config.yaml
num_hidden_layers: 12
norm: "rmsnorm"
norm_place: "peri"
qk_norm: false
optimizer: "soap_variant"
beta1: 0.95
warmup_steps: 200
decay_fraction: 0.373
decay_shape: "linear"
max_seq_len: 2048
train_tokens: 476700000
dataset: "wikipedia_en"
Each number is 128 + 24 x the weight over the matrix's rms, rounded and kept within 0 to 255. Layers, rows and columns count from 0.

# layer 2 attention query, 128x160, rms 0.266, rows 0-19, columns 0-79
[[147 119 107 137  57  90 173 114 133 126 152 172 159 148 129 126 145 168 114 101 126 149 122 185 119 118 135 104 132  63 128 104 136 114  64 155 103 178 127 113  88  40  95 150 118 134  96  84 142 131 118 126 105 177  94 137 106 100 137 116  85 111 113 111 145 139 117  74 162 146 128 109 192 118 121 100 124  84 122 120]
 [106 121 127 105 144 130 133 120  84 164 150 113 113 135 112 138 153 115 126  89 129 114 117 129 132 140 122 126 138 154 119 113 153  94 130 135 145 110  92 135 128 115 121 102 167 139 155 124 137 110 125 103 165 113 110  98  97 138 120 125 130 101 119  86 129  99 119 119 114 117 130 102  91 146 121 141 149 139 146 142]
 [118 114 152 162  94 129 113 114 105  99 144 104 131 125  86 123 160 154 149 110 158 147 114 120 163 140 128 126 148  99 110 133 147  91 119 133 161 133 125 123 113  94 114 133 122 131 154 125 127 101 108 110 126 120 115 151  93 129 150 133 137 123 155  92 120 153 112 106 136 177 100 108 108 140 150 124 103 133 149 129]
 [169 132 128 108 125 115 104 129 130 129 148 140 120 126 121 110  99 166 142 161 104 141 108 158 126 104 137  78 123 106 140 120 136 145 152 100 120 128 144 160 137 122 117 105 108 157 131 128 120 119 106 120 130 114 127 126 142 146 133 126 129 112 136 161 147 140 160 120 122 153 115 127 164 140 101  94 129 120  55  89]
 [116 148 102 167  99 127 130 166 133 129 129 138 153 136 127 104 114 135 147 114 157 105 162 114 127 131 121 123 156 133 141 122 128 149 132 138 162 141 114 149 134 136 147 112 123 105 100 142 147 153 123 119 104 153 126 134 148 159 123 119 124 119 111 131 123  98  97  96 154  46 146 126  85 110 137 110 125  98 145 120]
 [148 132 107 138 127 135 138 135 134 134 141 134 110 128 147 119 105 137 129 166 165 123 142 158 107 158 125 127 110 136  85 132 126 147 140 130  93 143 128 119 151  95 130 140 138 125 106 123 119 152 151 164 108 146 163 111 131  90 124 118 145 121 163 151 107 133  79 126 143 109 124 176 155 115 148 105 140 101 124  89]
 [143 133 118 101 123 103 123 141 102 115 132 122 134 140 116  90 107 125 127 127  91 123 124 110 144 132 124 154 161 157 115 105 114 131 127 125 135 110 131 140 143 150 112 154 126 143 122 103 112 103 136 157 149 124 108 131  87 124 109 111 101 112 127 126 112  90 168 108  90 126 126 144 115 104 133 114 125 150  84 170]
 [130 108 155  80 168 138  98 102 105 110  96 144 119 100  96 112 149 106 174 169 133 141 135 118 146 104 151 139 117 106 149 143 130 127 139 152 146 136 107  90 117 108 149 157 141 156 110 119 132 133 129 128 111 116 153 126 118 127 127 122 148  97 164 154 124 125 109 157 113 161 122 146  86 136  97 108 159 159 170 177]
 [100 121 137 116  44 123 136 111  99 126 166 113 145 134 153 130 162  99 101 124 130 140 105 123 182 127 129 100 148 145 132 121  75  88 119 169  83  85 127 102  94 103 162 171 124 135 139 119 147 116 132 115 143 155  84 132 116 153 101 110 153 182 135 117 121 179 157 122 139 190 103 132 167 148 106 118 130 137 156 179]
 [126 118 176  93  74 145 112 122 128 139 129 134  85 111 167 128 125  87 129 139 130  78 145 114 157 137 108 151 134 111  95 107 144  77 136 113 159  77 114 149 131 132 121 120 111 138  96 165  50 118 142 121 127 131 183 186 122 145 136 113 136 124 123 122 123 153 113 134  96 130 143 133 128 156 123 130 136 132 148 155]
 [ 88 165 115 143  74 124 125 156 152 129 124 140 138 167 135  96 157 125 121 147  93 118 108 144 121 145 105 125 133 111 145 137 108 149 104 135 121 120 157 142  85  94 136 114 144  60 138 159  93 144 121  95 155 162 121  78 124  82 144  71 107  60  94 120  95 146 146 127 189 136 138 113 122 126 102 127  86 135 146 116]
 [109 132  96 138 138 133 159 109 149 127 143 115 137 157 162 120 142 132 168 118 159 117 141 130 151 143 125  73 120 109  94 129  95  65  88  62 125 123 125 104 126 146 148  97 112  90 153 136 154 117 154 139  94 113 112  96 121 105 114  69 160 112  97 134 138 105 153 144 142 102  90 123 175 130 112 106 109 141  77 112]
 [160 117 145 125 138 126 123 132 113 175 137 164 104 106 151 110 157 113 101 140 116 130 139 143 142 127 112 127 137 176 136 108 115 138 154 176 134 133 139 155 158 125 119 105 180 113 125 116 119 157 132 109 151 119 135 107  78 120 131 100 172 126 144 124 146 136 102 115 124  73 120 109 142  92 186 149 103 128 148 121]
 [112 136 136 143 139 115 119 151 121 138 149 115 155 167 100 125 130 163 151 133 152 140 116 121 166 102 108  99  57 143 118 138 128 115 113 108 165 127 154  90  86 157 107 159 165  96 159 132 118 144 114 127 105  93 114 118 170 137 146 150 133 152 116 112 145 115 166 136 153  98 143 120 110 136  95 101 117 116 132  78]
 [125 139 138 134 133 119  95 125 114 167 153 104 132 136 131 112  96  96 109 131 175 113 129 103 103 105 153 113 170 115 147 143 134 112 148  91 171 138 127 131 141 145 142 140 143 160 153 128 136 120 113  85 108 100 105 142 139 104 115 221 147 117 132 143 142 110 105  78 160 133 158 126 109 144  83 161 122 105 146 146]
 [121 136 109 109  88 122 128 105 143 122 114 104 137 183  91  98 117 148 116 108 139 167 169 134 105 151 151 143 144 156  90 124 120 139  93  70 115  98 117 109 101 145 120  97 109 104 127 156 129 115 166 153 124 115 137  98 115  98 154 109 146 153 122  92 100  79 146 154 155 133  96 163 136 130 149  98 149 136 108 144]
 [124 127  98 158 153 136 126 108 118 179 114 137 145  85 109 171 156 103 150 157 151  85  96  98 145 138 129 127 156 125  97 130 111 119 143 115 121  87 165 121 168 127 119 140 103 106 142 103 122 109 142 115 127  98 119 160 102 121  61 149 152 120 144  97 125 151  97 162 133 122 134 110 146 105 139 106 152 125 133 120]
 [125  97 117 119 158 146  99 169 174 153 120 139 163  57 157 109 125 137 151 121 166  95 119 160 143 102 128 154 143  79 140 144 126 170  79 169 135 196 114 178 175 116 174 148  92 163 111  99 121 135 115  94  93 120 153 129 143 135 119 188 124 129 144 161 121 124 148  96 187 156 119 126 103 129  78 103 142 169 144 142]
 [126 163 145  84 148 107 169 115 121 172 143 129 109 114 120 108 117 163 104 140 131 109 126 102 157 122 194 110 119 147 123 109 165 135 117 164 169 173  94 163 137 136 147 181 144 137 117 109 139 123  64 134 113 103 128 110 108 107 116 163 123 152  88 118 138 115 161 149 142 144  76 125 153 131 141 143  78 145 129 110]
 [103 107 193 178 163 120 173 102 122 102 115 149 126 141  92  87 126 133 172 152 121 186 127 105 104 118 172  99 186 157 133  95 149 147 136 175 128 115 117 153 151 136 111 161 151 114 136 106 124 140 166  92 164 206 170 120 166 146 145 132 128 152 102 145 116 163 122 103  80 117 134 162 127 142 167  74 135 117 127 200]]
# layer 2 attention key, 128x160, rms 0.268, rows 0-19, columns 0-79
[[ 87 114 132 150 121 104 133 100 133 147 128 106  89 130 141 124 137 139 139 146 153 136 123  87 106 113 124  96 113  98 149 130 114 132 156 117 114  91 126 127 150 129 146 130  91 107 138 146 144 107 121 180 157 150 116 107 145 115 128 138 129 132 147 123 108 156 169 172  94 151 156 115 126 137 114 133 139 156 152 102]
 [122 125 118 122 136 132 107 139 110  80  90 118 110 119 131 142 106 154 102 128 161 140 128 120 121 117 128 110 106 138 102 121 180 134 110 126 124 113 140 129 120 140 118 168 135 162 142 133 121 154 116 111 152 124 147 122  98 129 143 117 137 127 141 108 122 139 119 157 107 131 100 139 114 148 128  95 130  96 127 124]
 [131 112 134 140 125 126 125 111  93 131 146 103 136 119 129 138 109 148 119 136 141 131 134 130 117 133 145 147 122 130 125 136 157 132 141  89 132 124 134 135 118 107 105 143 108 147 117 127 165 125 125 127 124 144 114 135 116 146 119 129 158 130 144 136 141 135 142 162 136 147 104 107 119 107 141 114 133 132 118 148]
 [ 95 141 133 105 133 118 131 165 110 165 116 121  98 118 142 118 107 124 140 131 140 133 144 102 150 147 165 125 130 132  86 111 133  77 103 147 104 173 141 154 182 131 138 111 138 121 139 139 127 152 129 118 157 124 123 117 114 129  94 144 112  97 115 102 116 130 120 117 139 132 160 111 112 134 125 127 110 138 132 116]
 [153 128 114 147 122  99 120 129 180 112 131  94 148 106 123 148 134 113 126 134 108 129 133 138  89 120  78 112 115 137 144 117 104 173 137 135  96 108 122  92 112 140 122 128  87  81 137 128 117 129 166 143  91 121 113 133 123  85 150 128 121 114 108 148 122 135 137 128 128 124 126 180 150 117 104 114 133 114 158 122]
 [ 99 171 106 104 158  95  86 104 129 164 101 130 130 112 121 109 102 117 158 121 124 148 155 119 127  94 135  98 124  98 114  84 125 151 106 138 134  91 151 115 127 138 155 124 101 103 147 124 130 157 170 119 132 146 149 123  90 159 104 117 118 118 123 140 137 141 145 111 113 147 135 129 111 129 122 102  98 118 135 133]
 [146 131 143 158 109 178 145 134 113 134 127 116  67 136 124 124 154 120 143 121 110 124 146 113 153 122 110 113 126 146 103 123 146 122 121  99 143 130 176 128 114 111  98  73 114 118 103 148  89 125 139 150 176 112 165 104 122 112 161 134 153 132 130 130 129 166 128 101 134  98 122 117 128 125 114 136 138 123 142 126]
 [134 122 143 136 149 130 121 112 115 122 142 160  97 137 139 153 103 135 117 147 109 135 153 141 124 133  79 148  80 139 108 160 125 105 127 152 101 106 120 119 108 111 132 145 152 163  99 139 108 136 117 133 109 104 117 142 111 155 134 101 136 129 125 131 117 113 115 162 128 138 149 132 103 127 155 116 130 128 156 146]
 [ 78 132 193 116 109 112 128 129 161 114 103 105 101 102  95 139  77 123 134  98  97  96 170  96 148 123 158 140 128 169 136 128 148 122 164 136 118 121 136 141 123 161 139 145 150 171 110 137 118 132 103 129 136  75 121  90 111 179 134 155 147 118 172 141 138 125 148 159  92 135 102  99  95 114 102 132 161 137 129 139]
 [165 108 141 114 170 147 116 113 160 123 102 128 149 128 110 126  90 144 110 155 137 128 122 121 148 142 127 146 109 122 140 156 135 110 133 163 126 110 104 136  80 142 143 129 151 176 100 164 133  81 124 169 130 110 125 149 101 176 118 121 136 148 134 158 132  87 134 116  80 118 136 155 149 126 127 112 115 125 133 161]
 [105 126 180 132 144 108 110 153 171  99 146 129 142 157 151 156 166 125  92  85 120 114 120 119  99 111 106 121 109 137 159 157 107 121 136 147  56 128  74 109 121 111 113  69 112 140 122 133 134 105 118 128 142 162 139 142 144 137 134 120  92 114 108 141 114 173  90 108 144 101 115 115 109 125 110 105 150 165 141 144]
 [116 142  90 137  85 152 104 104 130 131  76 116 148 143 134 160 141 121 146 110 142 109 129 116 137 129  99  81 109 114  79 103 152  89  78 128 141 113 149 118 141 119 130 135 102 111 157 131 169 116 105 136 146  82 102  92 126 167 152  98 146 144 109 102 113 116 137 116 136  92 128 131 141 121 150 167 111 165  87 145]
 [129  94 169 126 156  92  97 123 163 148  81 134 126 119 152 134 129 124 153 132 123 109 131 151 132 133  70 145 140 158 148  89 128  96 181 119 155  94 147 135 182 113 159 144 122 105 111 150 123 144 142 133 129 159 133 149 150  72 144 129 139 119 156 116  99 152 122  91 100  81 118 137 157  77 169 160 140 129 163 121]
 [ 99 115 127 131 149 118 124  98 101 137 139 113 176 156  87 146 166 135 148 127 124 133 133 128 139 105 125 109 101 122 140 144 161 129 107 106 154 150  88 117 100 114  75 133 128 103 160 177 137 137 127 146 115  97 123 141 142  99 137 158 142 154 104 132 111 113 131 130 154  86 173 131 101 205  85  96 127 106 154 145]
 [127 116 108 122 169 141 128 122  95 160 150 128 142 179 132 122 167 139 116 165 145 142 103  96 116 157 172 101  97 124 147 118  87 118 166 137 128 131 104 119 156 137 143 113 131 137 141 114 148 114 116 138 142 126 134 120 109 104  99 179 144 154 121 176 147 134 120 114 152 167 132 114 112 163  78 160 136  50 107 158]
 [133 184 108  89 140 134 115 107 119 103  86 142 203 148  90  84 144 112 118 156 142 161 125 126 112 136 137 108 123 113 127 124 104 201 120 124  78  84 129 115 101 138 102  87 128 140 170 131 128 136 161 162 115 121 133 130 110 113 125  75 172 146 115  93 121 136 114 107 144 134 109 150 131 144  94 106 150 155 133 135]
 [159 103  92 140 126  95 164 124 108 160 136 141 111  77 129 129 146 118 115 129 121 137  96 109 172 156 160 124 121 140 128 158 140 106  92 133  81 133 139 136 143 126 100 132 101  90  89 114  94  93 181 132 132  57 114 111 107 113 124 161 165 133 137  94 173 157 144 115  89 109 116 113 151 136 145  54 155 150 101 176]
 [123 112  91 123 132 144 150 131 155 158 153 139 160  81 148 111 124 169 163  96 145 150  99 124 101 141 149 143 120 118 140 159 114 139 102 200 131 180 143 199 156 112 100 140  95 160 105  99  78 151 102 116 147 116 143 134  99 110 138 195 160 117 139 166 143 113 167 130 149 137 128 134 111 142 139 117 168 125 152 138]
 [106 114 165 111 171 146 163  92 141 164 131 130 105 125 121 117 136 150 117 136 124  95  95 154 136 127 182 109 129 167 100 134 154 138 119 144 194 182 136 182 145 126 161 193 123 127 136 108 112 140  95 100 113  90 154  92 121 122 136 160  74 161 107 144 137 164 151 173 127 145  89 119 145 131 147 101 105 154 116 106]
 [116 135 154 150 162 116 165 115 115  96 119 122 118 152 103  96 120 134 177 154 115 170 144 102  95 114 162 127 168 129 141 109  95 127 141 161 108 131 112 152 150 149 129 131 142 116 135 132 119 134 133 109 158 148 154 107 133 122 132 141 141 141 149 143 114 183  99 121  92 129 147 202 119 148 162  65 135 105 107 164]]